Weights of a small transformer language model.
Size: 16 layers, width 256, 8 heads of 32, MLP 1024 SwiGLU, vocabulary 2048, 17.9M parameters.
Each number is 128 + 32 x the weight over its row's rms, rounded and kept within 0 to 255. Layers, rows and columns count from 0. Numbers have three digits each. The size before them is the row's rms in percent of the matrix's.

# down: layer 13 MLP down (transposed), 1024x256, rms 0.0241, rows 511-577, columns 64-127
# gate: layer 13 MLP gate, 1024x256, rms 0.0881, rows 512-578, columns 64-127
# up: layer 13 MLP up, 1024x256, rms 0.0969, rows 512-577, columns 64-127
down511 100:159179091138112181153126175124087167109108095175146118112108191219160090096073152071149128153166156172151115143144140089128136120111095108110140125078102165059106120169195098097164117123064101
gate512 097:148148137136085127066078157134125160120082094140116111126055120108230132127132093159152114135133092117134153133113150123130076108064146091127186158184083185117082089109077073083110089171181168
up512 099:174117115153153090119164200176150086114143136096063115148093060124096129148096144138136084133134098157121117111131108102104125149061110089130184149098139163139139172108149107069163088079152138
down512 103:127116110136148185153123152145130138123161156134154112164114163090064100082145117051056113087124133137057151146184147171108130164096127176137075142155109066136115119091120133110098090135135106
gate513 103:091115106164176118166150111134139142158127165129170134125153076103090090175150089149171089143167157141206152157118126170105138116168125122146206163128069128163154120161150122131094151085112127
up513 097:097113120123118131113122152111125097094123094057183143065149060081124133131153170147125199119191114123161164139145186205093121156172143178112076083131065080088131097125125126152165176106147085
down513 103:140150110181062068140092180081087121081154175134152082122206172151159104162112123186099136201117144053142099133132187067128128131115130144129120067157153178076126164139179175128144158168054057
gate514 103:110106119120191163125088117203127115108121108122126092134191107139155159101064156146130161106165090122130135095124156110142133125154123149084114133080130188096142085157100143167049157196127137
up514 103:153119177175127132125111149104092147120116157146126087115124122148080112136146134113118171058159114162141108098149105100111174064074143106105164142119132142157157170092147146086092174100116151
down514 106:202148112142101057125086103083106171084155097105062167107121106179116128110171145163095075146198168160188064037110100098084129179128207090116135107099114102185094143156106100171144153124169129
gate515 109:079152177160085132160177142127162195135115169113117115108104170140115111153149107071141090091140177135142097187088132128094127145131113124115162161144185128107174120167128147074168167177144153
up515 105:174125162184095108163135147109128115182108103085079106128078098198098095129116152167207128158188144159150124097140090123173135146216149145161125126088161109119118135110164136165091128112170129
down515 102:101103149048172123081135153129142118127036067146129097111109111096119120137135111160161101147127099122206174092145166133154076128098199083137156084170128127121083070132178154113112183050136081
gate516 099:155128140151078172113183158126091108104117077118137174139143097137133162123105150101156089151151154158139170159128178131156149121128092097060133165157130122162140082087057158123129182065139104
up516 098:134156102143154126143129137150096177171160116102133088120200165111088146143141137166143104139131077181120106141121142110139165093166167068136069146148158156161161161080065128097115120126174120
down516 099:148134138081127112154076152173134159177136137115114109061149121142120150139153112096120054076112104146149081172117147099140092131132078143155091128109150153160061117110136134112122087144193058
gate517 104:169159207108154136105116134142124102156131089042100128104128185112145077106087114101191117090134134108129126152083113118100022126114108123152095080131105156078166109142117166132147106143103173
up517 099:155149129143127107078112134119087110140191149194146109118105103101142174140136100131126108154145108156178082206155168069108161154134112170113193144126141160110206116158164116091136158148130106
down517 097:131175154108114072136102124131045123124114115128131163076069112164153118043116100139154141098092101112160150173162071081135168159184079144116099167063142109138149123214135148087130139163165154
gate518 098:134105120112070125133120120095141160106100151222145142081148140164134153141143117118132157120144130110122158144121146113192114153151121073135192139118106159121146118129130170171101130122100110
up518 094:157126124138125106081189156112124179144088080158146168156152144141114121139076128138102108134072131153109116136073099119139185107115155153123066120099131108143124145171074104123140076128078139
down518 093:060144055110185165140136053209122125127105087162192174181114068155104070105130149125091144113138101093107094142142121097142135097044168107113118147148132150092137107138183142106117174144111126
gate519 104:122150074073145136119186121091154075134153126125112175115188154121176131100078087120161125100145086140107089088102109148187072099126185124206150073190106134117165126153117139144115103063065155
up519 101:147127137139179152078148157106100127134055121115125172149151099110204093107096108089122132114172141138124106112103098170092110124112097063127209112118090165175113129089128089122128176123169191
down519 099:051110177108108108178090139142159161119125132158105117173197125180170107099134087117119147087169135147143159089160118087112105128083117087135148169144099116140040193139153124128122116156072078
gate520 097:086109106118124129151134082086103154035103188139101132193137095172109079099117138142066169176084119139112086133137110081090075118131108172136190099109131065169075086173112147134075142081107095
up520 098:108151169138100157111127109079104155105105077156089109085162120142160125127132197131177104115149076096114121111084101135075121113126163100141129127186166177112082097121160114149062120127078125
down520 101:121138075081122115120150087062087111088131173149172109141119137074105188087212170141155145143104181146106141076150169145130143158157140131103082093162152177111148173168138110135172145119093136
gate521 099:170120085088111123030146165150085145160153145131119163154167166101145118164110103085062117157093120098136128070135131142184131115149097126127145121141091117108110118155188080060090129141153144
up521 101:137150093201095126075177161132194144104146058167126136086123090127097163095057144152140222116103109166113085097131143100098147155097086135121167158170112133122154159168113085127148145116114146
down521 102:144149131172125141085122090161033110095102178111128128195188119161171153113112125092083168129146083151112146187126101126131016171129148128136081166175155153177142144139095099109149132180185106
gate522 095:099131176130108122113151147118109130104174176108102126110110134109172122136128138143148112133135110120129167169125141153140114127128149089102158052153077097142095164178136099091126125101083134
up522 091:074109140144132105135056092107171108100109143165133136121106110104067131107096138077159156086156137045159195140156160162119133117132130147131181081154150103077129152163092192075090093109147173
down522 092:124106166157140103140129105095101122124154126103040098125070127118097153105140123177087114127131154121160161084157145126098156156128087147086101114099117157134143181157106140171080133147178078
gate523 096:128120128156130127148033095136176090122103047156169125133056115159095095096106065195146168129140045084073144166114146108152053162060189062125117143099173117114150104076116116112154091152161100
up523 099:130115159155150118155161156172105171134127100089101110134140124134078124075142104162127065176098149094134143108093106098145213159152107147100138175069152148091122189115169142069169137115083127
down523 101:116081091106141090178162113145141142059122131108090159126150113179131169097121176068119115149119185140106126064105138143094127146155112183160182121089117176177171085151108095160091164063141127
gate524 098:119108131132110149093118170131101125160097073123060186064162118098089105144139112197112170173144124113105087152037134076085159130109118131093194146132119097107124127065184114127115152101110097
up524 099:183088143128169114163135089112142112109118094100065133056144158133171153143131103094143113126163122073076157133071111139132186117158149118081124201083104076119173090122152072114119160182099114
down524 100:132089129180144125166125175067106132155103110111170172163127168170134170184162107187155164189106111160082131108058166145127138142107136110167186121116102137122089065060180096207122150181151074
gate525 101:074074086129158087143167110114115145120115129173128104127171095170123113141126112047136152133103165084104105106082098137116183131123101163201101113072124120122202079144101122107117100114097139
up525 100:155175209132112124148096160132090113144080116122138122147124166150152088141155112146043114087115103125107143107123123142162156137136148125099140143108120103166118126122141160099174118092067126
down525 102:139099160134189110149162175104124143115169143163151137056167152105140137106096079109201189148110134155111138080173138125128125170142156147112085086157133090128136128115132121085146047119121132
gate526 100:126125131154141143147169105141113165135114170133119111142157144101120153160162117109163096173133083184095075116151157160162158133121141147152123112142138153155132150077078134132127146137118121
up526 104:093068158098133092121179160160124116170141101128182143129128111085140161143139154097086165068126121191098088080070113104111145111140160132094132097120118167110189130133175112087110093089119023
down526 100:119132175122090081114164148121109149121145117152148165118130084136117128152146139168122168144156130160138135182073103112117101071149157193159103150173192130124101182154096162122097157075130078
gate527 097:092095124125117142131196128130115089097137147087133085121100159107127152156141127158143066101083121104064139204092112060132110122148144180092118083196130171116060146156139129106132106191160143
up527 099:121119149126181118106134213096121101111142135128110155158073176152084186129085117149079174090090099096136142183135135065159131194166118146121120157158093121155169140153117134131167112125137164
down527 100:124158119088151093152079096148100151131086093096065064143095097090114156151157127177108088176122111101086130137208084167121128150175119133107063127166134107153131095132133172098188128104117191
gate528 097:153154071165115066164137126164118125129064108116133112147172131186113102105167124135180129135078144178106110084088177142163070166124143190133109165117130168151120102128091040121089085062104135
up528 094:149116119149067158150095181159075138132125186127124153120187108092081184205108098128094093139113110140093084087152185150149096071153111142162165104108147134109176062148125143085167127141118135
down528 093:168155072133125157171105080075121164119138143113156109092148142177169126089144104153110198160140104111142134100161099173137136153124176121087118164115126141155060154099147166138161166091157131
gate529 099:095093084128161110094141162129118083126166194181189131085123147134114062101163105120099121165123083152062119146111142105148122146093085123158177127150112086112137102119086140148117138094093109
up529 104:140107169116175109106091179036124122195190127168131122120102175132148151215075162113124120149146132164035178131143159126076118166125122071119116166188097155151139106093186105127165160127092120
down529 103:108118139106140113165143121154112096171208131146121094127132095116152156139110036061131174178144112127118156127078111073097105139154161041131081091126097174150076163121123106155141112116098096
gate530 088:201127134115117137163119110106123068136145111107130179116102097121155185118093176090187116108144127131120105151111071144167104118130118101116067176137114147114081182137136129127059157119127132
up530 095:166081103128153059163127163147147095115126081174119098169118120173115062127174165118165125119109112127182135142105128156117116117091107149107092157122107142111118053117097153076117151092139135
down530 099:115219086122121137052198118113121173139091120105157152170113134161151185100163123147147096121152092096124104080149129098103136163114153132170122081195186101105129207169154104143103114086142185
gate531 100:134156109180093135118108124174159109155113134134186149112128090192193191073163119081111166156110152184185189095091153101139150134129144173140078152177113143132096186127114132118202108102122171
up531 103:096097155135119129103155128167108106133106102147107155169143156113061143085160135111169135195124094103129177142115090081129116171144140136107137191131115079098095188156126104166134136152088095
down531 096:141169181112082155142151073074159101084134174108149141151131071132111131137124160032114143091102125132153152065136120101140124128119095131143098162135180134161130098102109188150189168129083151
gate532 101:104079083131186127132101155079121109157155154089122173099191084152103170107141094097151114113077149107109171129118099120117107072161162152139159093143146101073178136119097133158183148159147087
up532 103:100133132147117113172155107172181108094157145136143137146047167136120141130157160095101106126055088137121116127188125107167137107127086124102082112209176136120103212103071147131111140095095091
down532 099:132120149104151149110073056133184163103148107117140104148082141127123097144151121181146121160196101092131145121136118179180103142133086084165095132172198124144124111108087150134124122092128171
gate533 097:164193193118125154141121065169165120093144209139085169080164180105157152140139137162086161097029072125096113116118121125112151144191096166180133179153097093139121146163114141124134101148078096
up533 103:101139116157099145164133079149124119121113118104189115079160146099107121154122098135126118059080098146149135081131139141199107147079187146120130198134181160077130085093096099104069131129130142
down533 102:100135116160100118152145115126166156120103085170114164148118093102177085070146196125144169166148100110143065114148122087128165152134122098050086155093134054153155073157135123138132110110152107
gate534 098:130128168174147072170181101106173161103169100134140106111085112143103148118084179182154225163171162093178158133134176203173188106140099176159203092203114129105119142157124165129160159146056108
up534 098:142148151166172090097138153137073164140110135127080169137104134199121113141063134169149162076088108136106137145127137161167096108082126119097108153105162174095197147157122099129141089155129134
down534 102:123137137145122126132047127187051114114168119116128132076132147086160171118127102068094136128098114138126097071130123111180113088076107093132152105135142156160142082159177118135180046132115163
gate535 099:095116120133135135167121192141124111108094059141135190090129120093156140187148158109107160120106178078085096128086150114172116084095181161117167100137122094099140164136138162106128164119102170
up535 095:162198113137100128122126185097086113144087147157149165154161108094112056123171075195095154119144057161159175122135157102079121077156134101149173123129085142129152085108152123120126133128119158
down535 096:059136112098177134143122097069145113126073102136160142119155088113136154104091183169121141159139095114153105124128107123119144143131088133074113130160058076097154166120164065114121131114136155
gate536 081:092125201074142105107109106183067130148106111212163142128114178130111112140093144154165146165132131144157122065092091171174113113100094091116118144138080156057098128084097129108102079098117176
up536 105:155165155171135123147112146150103147121191089062103122097111130170135174111081151124132083088125165138132051137070117105126168137116116138125111133135115145107183116144125144111147232134161119
down536 091:191141166194104098132114135170049131153186148038116131118119115178136110132170172097156154154133142102169101176121128120130138113104159106131135189064148116089153120120124114127127147127120127
gate537 105:095138127093111148121128137133123167141131092136108094102120122203132138151140127134115055101164141134164118106093141145164076125129211115106097139166136172113101151219109186116091088164107080
up537 094:093133143115115165186120143179111165172128078142131088095168133100120109087103112168106145101125122109168128130146099164138114120127133109117126180111160154074139122062161134098105127122110104
down537 096:114139146132095182154093180188118145165113118150126120131160208168131079159101152137148151102119078115154129112117090145132153136117116090198140132143150141092108178159104091146145109115122076
gate538 102:148161147133139165131159150109106130108135092157142068111146119172132081169095128161168135050140090125075154118147088160124140116161036198157208115166140113061170128118094127164166147156130104
up538 100:034157196136149151136134201075098168110177090132166156149153069111120083152129102154112121071132146110095111152146086141168069142178141108146073111147177187056149123124096125092119086090122190
down538 101:124162187155155122135128115137144151120121099098146136085158119114109083124062123130124114181116095164127147072131133148150155117166100089150131143133079161080128049165127191088080148156087170
gate539 099:053108080132175128107119120156063135095136122133117143111091137136123167109160092133152139145186090126088082070133203111135127074143139142162103112168071101154105067160104065123147235094150099
up539 100:140143125106112087116149156110117090084162098114128111141105107149135121168141136117143193147121141146081137163080165164178090123149111149090114105144116129128151070164139118076144108149113119
down539 096:085130131086199148184103153089100156148178120172158127172093114090190090117158106070077163181155099188084104151148115166172089087155157162111120136113143126185125120110103126122112114088143185
gate540 103:163171113113166158137118160161130138128059155174161143079138120139142130173108162134130084076155142154141164066094134153091094157083157156151162137120124108186076130054158176143143195135111183
up540 100:132082154133128096136103145124117124113157146133154141074128115149110048134145102095122178092118125148148118108143120200142122176071133159165108147153124182155106136104157119156121174121124169
down540 100:132107045171123138167120139141106125120122134077171160126141101121135102154061084172133132146113170185109161142097144111138132151114137113201117149149183131161147141089088121094087158138144153
gate541 105:116081130120084079108126103116099100156135092104160113115093133154190105120144121126133129117089126190118123072128156142126123180131155224124131109125173167129121064125167075121135130152137127
up541 102:155160086151186107109113105070094138100154122133163124182139159147156117138160109125091131067145092111148173171095156147171146174138142144170100139145093136124139146181156141158137091112180088
down541 100:154147125147052162128169160142119119141166109116183053086117074194153103115140112158086096123136147077134163067131161119103121111163121129162105101189075109148143127123065132076107129134120134
gate542 099:139142143092130147098107123139146122151089161182118170113121153157108121039158157141081141092153079120137151100105143100136123183062119164159121117123112077135069197155141046097150126105127106
up542 091:110082123132109147144108200148115145126103128113131137104083053131119112176129096044157140150157173188114126099136112175129161044183118163147112176035110131183145096165186135139118161164112152
down542 105:109168152149088097146160139139128130148114074168089142167101151126136109113116105145122117140115142156198100145135167120080197176101108129100107057043106118200088116099104153124134151123082110
gate543 101:133174110121138120094214100110130107155162127118103121158167136084111132072152118116110101104079078085095130201147109114184096095158136136149158128084160136125103140144169143114146110123118091
up543 097:165168119102137190101117181100091128097115166138101124148102123128126104113140125099128170149119105118138153131067216170127173130155112134144125168119146110144102139161181129102180099187149162
down543 095:080194128078126100079172119087139131143114087094109111129198118169090139085173114115097122181120058117110103103180134136170134129088077120145143097109165152072141102067112135136120186104136189
gate544 099:101148117073140140125122086089087133096115147147129190113133126124045076128122096127143087126095114052108165162122121113154114176180044149110136090123137129154145128116098175139128065097099151
up544 110:081157169166164101080071097111133167139090110103145169096113134107107121097141075072115116077129142122133132081132134117130113122147137092142164111107130113135113158173149187092034157060018145
down544 099:113170187166122112130110077163079111155099135186122131088090115086138139136129195200133122113117160143132112127100134142086176181082137122147147139172050091129156038125107191157102163116164076
gate545 105:132163121157158141055147133113174163134093174108179127158108154075105171171168064093182099114113133149153132066126154096157147144131119176128142108100156158088091096159104071156161173076185141
up545 098:134117098087170214100160110121110149097116168128092153163157177066138143137088155145156140116171161102121109116170172212110131153092171160181100103139114166122161142129132082105109100092166076
down545 098:138158149208182112125069164170086115152121118064068130115144102099091095101131106115117147171128109117140127143135162126096105131106145099056116127118112071165130134102090143152142121075064126
gate546 098:125129118097172105080121166179186149102179046151137084182092118149137156173114144102115102145142119112152142077088082119143132135126135117137097101165097102118131132179173108169102059083152099
up546 100:132139069126142143180103165113057137099193125133141165169152079088131132065158144107141095153123114141073123122093110107141169121099099190157119164067176188138096130084134128167147198120149165
down546 096:077085150171122170097166127109107120078061119146079174104071094126106110102136135101145106129078117118098119086141082163138141101122094085163117089139143105117090136149164103098178137140207094
gate547 097:137153178179151154153213151176132128108156208156141062135193124120110108103116123134086176164109064155110118155134122096162094169140116189144106163125159115183123115117121159131139153100176095
up547 101:173071116139132078083166142089130144121087116129122106183104133138174118112150122129094104120167134090104188154154128037142118201184144144181102128099076105145155096119117128109093144123124108
down547 096:143173126108150174075115124134084147177160120106104157095117196099106127118135160104154135093153146136151163116064162127141166076130139151097167140191155156110106168102149121146104148132076149
gate548 097:119148201123132145128130093160145173109128074102100131124138121180105113101163138134112107148121130211146148096104151140108202086138159113148096174118143132119181128156107090098077157070104151
up548 093:124124107122110074176129118105197103105211143113163157138179104178134132121124100085165111188173120138165134109127147195135080131133160149125079131139120183177202083134127086117117123157070112
down548 098:163127132105130151155210107137111144159132151125126179189137121169162147111157171103087149138130153123147159117137123068079133119173117205120106112088136135140126115064168124175124105115236119
gate549 098:111096101118154121122158090101080127132160152115119152089229069081077112170131142161118139101078176124196123120167130152102203083099082115105111127138131125082116140110125142062146167149118086
up549 098:105130102104138096116119078117041123153166152129168084133167136081068142146085125127124057120131190094096154133095165155174211169101108096090120129121167092111151120142156149136117174237106060
down549 114:185076159142162108138138155166157098065133091167078154107135119124121153106129128092137107191097149137120115120186124134159130129111166138174179123113122187168166050106141108135139177096157189
gate550 101:120140122138121116110146087082102104151164077089105079132118144107160132154094123072093155162114150153107121135099101147135102080130145116088075089120149136113084149151127104111110133138093147
up550 096:140098100099131069144135100107144087163112135179135103112121107193102129114098144109096143133134049103111128144180120138102119109161135100079194151148082099142130120126141108158141180157137124
down550 112:159181126151122113118135135081210203074093145152144150196158107172120124114183107144141069125121141146082097096102147063145095122187156115149136153166137126114148115187112154104140091161110128
gate551 101:143132107073133163137105133087106111137160161135085084148188139192103081165156125112121154068150137131130149143146056141164076111117146116166174128148122121116141112163136180152163116170128156
up551 101:231088161137162141072101134123114164173094158104107129101129090127178133132066164104126168143146161136144134121105107167055155142127157088087073157125126126074077178130101122152101133107166095
down551 105:083102146152165178128108095081146111112142087161093110087180134128121100159070092081151180148081130095159116149163116115125103071141079176169139127105172130129080127071031157148174134149127133
gate552 100:126116081138120146071140119146138109179117115161171153116106140124194182088116120162099138155162096130137155133181137097123123158158166091161077141096156086116141156132160147065101113131171040
up552 094:160117125164121120134139125155116117157082139128136105141105137067131133108124138100140157146152140127162185131123129169132137140160134070100158134161106126100130084121159126161177116107188140
down552 098:185106138129128079116116137163123094131145149134156144112114108089177127090168143014089189129116105150154146125097159185189132129138110183098087200130094154101133198125134102094110128133142150
gate553 096:144118138120119153083055113148146070108136127116182133158105155148113102111086093106136154131150114189135143098121100112094134168033160144111121112095155134128106170113131106099055139163194108
up553 099:079123082121190176185086109156114108073132128112167137097217136134100139140116119139127123121141098099167087139123081150162186110117158115114145178145086123154173141105091132120130165105165111
down553 104:143087122123169165125120138185146140125140149049151126174107116173088178095098074144170129112094114129076119142147139108124143143109102171119130145131085125160152091061139165105137197104138083
gate554 099:113174122175176138074184133090125048128138140091119118147201074114141152128168146150089194182113099109169089120176133083089187115145162157130063161143118107136120045120115093133152137131152117
up554 102:145123081123128088165129122145128108127151086141186118181148109108106085081167125078148086123129096110057134193100142070162136133102151140173075131120123144100052147080127188165114147149127119
down554 098:195128151134169123174099133124192139109103087153154115135124162152079149147148093157140152149133053082106056086089115155130159168154052170156101093175107069111095110115066142101107086074113184
gate555 097:168145097117125193165164163170110126137122116144145180102174133129118140090125055123199136103109134155109139110189152063120167167131140083045057162123121128131127127117144113099091126116102092
up555 097:114121180139147129075111127126107209146082157083166113147159111139117156097207114139129176128110160148112151056092151080114147128166155138137081185176105113127166161130067154076149091129086185
down555 100:159142119162075105120155114147126131155151115142191115167045127066134157121129132142149147140094128062105151090150115102115124127108097107141131147105126156157099135124122119080168156122153156
gate556 098:105095113140147069133082114143130158099137136177070100175154115186093115103137155174155123082138096148091145062155136145162213101116137136129124132138148136081094168161134128106167133120154078
up556 100:088156132146166104082140118096105178119128144087080101219113035133177139132100136100176089110085132109152179144103095148186137131159166111102187165115143169147063161049165149124133091119092159
down556 100:150136118142106157085133115147101119086178173160136088091107167143096110110116105116069146169196086156139161137129035120118132188084144194152107091133146106142152100134146184101164152086128117
gate557 099:102167034119121198133094118096127167082150175110167172158110136188084151134120090135122120140144108086134088136103090094148148196108150152100128126140102135153119087137156106085126096111166172
up557 095:124139108147075133113055139143081069165069108079115143155170113116191121192138179094138090162116189162154164168100127149097149132115152102061104151074153162093134169095166125092112161119152101
down557 096:120155151107167117112119144114132128155157185169161164132128118128202121156136114072151140141101193128115133131125129096170181174129136152152071110152134143120134098090167169113103093108138175
gate558 099:087128146085103221126151190167166127122112140105163114125134097141153108095143141108111083158129133146084184160142160169167146174129165163110159152177185134141191049095135143136094135122150134
up558 100:213142109182174125115150119212100130184082103085134140117143127143102125164165110095118131108136112111214147091132178107126175137180093097099175115070212157120079096141128139169187132106138135
down558 094:133168101122052093098127044102129094140134059144122156118147119108114144133122157142135183161112131087165120120137174147088169095128106088081144151065121085144138106171146112103116128092137138
gate559 104:214124178128104141160079135097150042160130147134153142122122175121101086125139089069082157141167121198166141126127137126162122162083125182144142061113088090117194101133145123119152109076155139
up559 100:161164110132105135114110152175081136177145112161112200095098199115108127151142126102104153136149156122112120176144136064154087105125146096178161119149169133113134172094135121111113089130099099
down559 099:176140190132114140149116127139146137139149100132137105140061116168109125166109110135093190099182139167151103078152135073200153159119131093099106171089148153125109137111109121157149129067122138
gate560 100:176130154139136081126122154162111111121071145102079148159143151086087124163145108138182131132093105109087154141159127123133100121112168132148075113119153078071088157172154182147082137143109158
up560 103:101093115126173161098107143173182140126112095145116066126129128191113064120182107041120168158155104120130148135137136089080209149129089121061124097129162106147207108148102163096138158144161124
down560 102:139142192116164136143139088082196105118124104118127101099113202107075116126107142062177117159171081135184150136096053093102108118099116095126152152135171152085098122127077128132123144165101101
gate561 108:171091145094147085133175143095174176164092063097170122147075156205128093137112143130151127067169085124141154112139180151069066119175072146124195126159067102155132135073102149108099126085141117
up561 109:139170118172129081116147158138140130205141108099121096158103171099163116116112104097134130130086163116124094100115162041166188110108169120109199190117111124106141188113104114126121144174222126
down561 112:117141124143194095147156141129098105080179131168081132141175101101102159117135059081121131146079128157155136135129092135136140100091104077167154124120154135094161123195153144158078122127075130
gate562 105:166166095148142161138182101155159101108126100146154169153130146113111153098121085135157111141098140112142130094125136141133140087178136125165185151141155178117081129148078134115142148128099078
up562 102:116157098132169117156167147144130104116119120152173098150187196146149092089110043184162074155164106178094099160125081068157175185106124107154120150162148137110122050124109155153143139081147135
down562 104:121116116195131152111106141200163073105141104179080114132144125109169113128105112096131071167095119134130128098122131112145094151124100122148118154125105067070131091145129219168151102236105177
gate563 100:119087100139149114108146132180088153172174151145113141114127125117123162061187120128130096156131075117117140107142133144164095152084081104099134103174184113141075091121171146149092103096097084
up563 101:074166188129099103118156162155137100100081098050142163158117128107153125135133078140103118151135171136177107123121173118060132190085160172140126109088130160185087165115046145127175091173077197
down563 105:122101230125095142125165126110200158147136137166177114109220173073124087081174113142090142174166107120138089128118143134140121165126057119168093118160145160121165091098137135093103131102121171
gate564 103:108154216160135107148136114144107157112139112166124085125134117104135147124119113130172057131174129145080126166120093109076109102126176130088142119096158106059179134140152137094072144099091099
up564 099:149152150125096177169107100123153142130180173116189120147126132097145135125071131164140142132130033104105093092129114138122155129045112153133118110086190042064120103134153041132088123106105109
down564 096:166104087214124197138139090147170160155120072104178091122150135076168141149125113180239141133132092200153114116133139140169170149156137182097110107101129159127139130099121120134112116140113149
gate565 106:106139082128125181091159194097128141080146105191171118132177112205145126141128080136144112096130077120147164110129110151120104113108161115069139173095096148097083099157126044122136154138162096
up565 097:036101185158118147096152039080150134155170064153207118126203134136108127129178166144148090134126149150114126131127101140121186152199161124173152116142147209112141146202141085093088085100112217
down565 093:096107095113108120067085112133111087142142108150180109076132144119136165119178065162180164089088122161132050104086133166121129124058136116157115161144146144164112092106174128175071110106100093
gate566 103:113143148142153126126148075096073165082084099141123064141044130144141068125112165082087112119147122109099162091124149171156061101133097087132150177053130135105075149084116199124117162140111122
up566 104:090183069121127166143120111152118148108148119111124139176204157077071093133148078130141097146121126143085112170097150144105139101152147157123121187102103132152146137163135097106115080127113105
down566 105:093144085112130128103174151088138083146161156091119130097170156065164185124094119103137147155090111158116159117071155113139175132187160159125158104140133138115103180161170187173135156069150128
gate567 100:139094170158141188099108153101119126138121095135103210160068167157100157158136114125109144126118185143117163111163100099145122120143085107130133145104100085102117107119120155170126144085123104
up567 101:133114156124150159173124092173123071128129199083124166117124160092080142112079097119132125135141131086106138058123122107177090112081173141139076105113130119180115167178158133139171146071081172
down567 093:180204116174132016141168135138156167123073066090150141165112154061123100136170145183112161093144138102153117166138098125125138121133143109158136156103163176194150161149184107113180112108115149
gate568 102:136153122198166086082163110162146148112099055127131081134154053126123072177181072160207148086078140162106121116172165110116139065131096116139156132168079093120208154168091069092182110097160109
up568 104:095120173051114152151163105104147162079177087078171082193126202084102119084188186192068120134114103128117122130153153167128082124171052154103063114145128156114101066084118108125133138083148158
down568 098:133154133083144123170145106132099145129173131138128138122094088123115132144176144104193116130152115103084224112158125149109084100156117122076053151133165092074061142106178175130079062148170140
gate569 097:121156132134094195117110081118092123135165152067134113142152137144174117125114164129142086069141153163146109187119111135167112150133109126105158108117075147176176112132140135122155125109089096
up569 100:151125106120188186133177158159094077092117162060079102115170113141055105154085113177124180108103093134126140097143122136191167215103160150088083153131145068141103088184147106192170118178136153
down569 096:123168162149147129137133190175143082104146147157147109110187118181185125153120128174156124142111156132210102104108123129129164067163114082119154094137127080129142170141110072139176098195122145
gate570 103:165156152121147123157167094158192093138158102132122117165113135141149136099140126106133166163087164092150201181103059165149069129113082161119138093175196084161062175202093134075171105062122084
up570 105:133160145091144169149126095114054131150121151174132118139192136137092185096156118100148147176073086183174125119098132162138140089075097122091102148111141172085128110106145144105183174179197149
down570 103:074075138132098099060081102131108077096128146134122133186163154179113134088153130146128128158186139151108170132113122141090146140137132147130093083176122114122142092134100139168162161123150218
gate571 101:176111130171118125116139135151198102091137149164160130102131167141083116149128141115141235128128114184096145150158172127075155118020178196169124121133164135202168121102140221118155126167100129
up571 101:197113140141135160053142181136151217176155105177147097115160142175103153179135143173156133157147083142115098136166095113182164116096072160183082087180166143129155108141115158139131160120104106
down571 094:174087135144144104119175159116124133152104153105097122147153149185098150069093116161164151120138086128109130157160111074109134104114179221109158141113154137175141086149155150023180136159130079
gate572 103:142132169110091133135111176165184076108111127131107153142130101133126115070106157132140133131097131152108099094120132089145193122071155132085137127156071099138140137060081160108123099129140139
up572 102:198170098162064167181116122166177109078142101107170161115094100123138170156112106181135170120083080160146144136120141050122133111110143070039169080169143133201117177080110140132126132135147117
down572 099:123111121119110166113136135168096148091163139127104137165125099176134092133134133155147138126100201105122135113140105120154106135097163140131073151148130119137115111087145148127156094112181133
gate573 099:117164072078149118122099111109102097159148179176162109144133156109175105097199137120176140074126112116183104104137135111093157134116142137167146178174159068089151074117112088130120120084121114
up573 097:114122158168132126225125104117134162157134150128110166095140197131081165142096096094145113065121168081179156194133114125126235136088200134083124165133110114085138131172048196092178190137082149
down573 099:146159112133165141193115137124175113157090178074164188144130154084185093128150129092094154098144165158171093141195136196127096146131151139132171068109070085107095174171067134134131174098147171
gate574 099:128143082149078120147166141130124143115193101120151108119142111118099150148178146143108153174142124173206166181104095154121158145119107165141157138154117147069143150170178147152154097172170136
up574 094:091201074135159180124078071132125169131148137133188124162066192231159162098093099178134153097113081101106109131110167089091143114113163171151135175206152122070148131113153104146141152069103124
down574 097:117108066118141103136129091149185121164153111166164127150117102140157111203198166187184101078076164108141131163144096104181170122185161135070129163132143140128157142144135122123092122153123145
gate575 091:100090144139099203169113089151082121141143110179144136138150111139089111148161138169179155163104108074116117185122158141175169143139103149108128115125116143130207116148095159105198123180150106
up575 097:097144144199145082140102180135116150098182074107145123083169135098155116112127129109156073129142138146121112085139170151191160167144093090149100163175129138174143136153055151096086102127177145
down575 096:127196131099130068177156104123132096106153147174147162153176121103103112155143106139171134070095109125139131133048144112136156148150132157121188135100154086101099120134184204145144089186159168
gate576 098:142155129100185093157100075079099124158097160093132172131131129100144133104123125179128147140068105141161146087153135119116093122070126176148127127172199203092107110109117135138163122059174054
up576 103:128127073154097121079105148094148131111108100097084122101121197093148148117133133127129154141148144092126144118146108121121099064150146158126098146131173074137148109081112158074100094091133141
down576 100:183097148163113087091119132107089119137155104092161089145115160229092122117121121093148144101102170104103090076168143153127095098131161145129172104147087087130103126090088183148128087142177110
gate577 099:151119138130083213124085105122155114149141135121102077064165142127124095145125094224161127136161150149092168120128168097142167107137129116125124130147163114144123075141123161088135102104184147
up577 099:156064073113139154160141171133119112148124094117153128125161169171123085176105181139144078171134134154129080111159070114160120157143131113104124084085102152115088211157174102129113153223161105
down577 103:116094132155144085133163170060121100106067102092089187158178119158195116134105145105221157158151108080142124101167129159198137120119110140119080162120085100148086133165136104196126169186119128
gate578 110:127145159099160087109139087117146106141097118104136091134159118105133146148140122173127182078122090120147137154150124076131152148113106093162168154110146167150147125124124150115117168097132171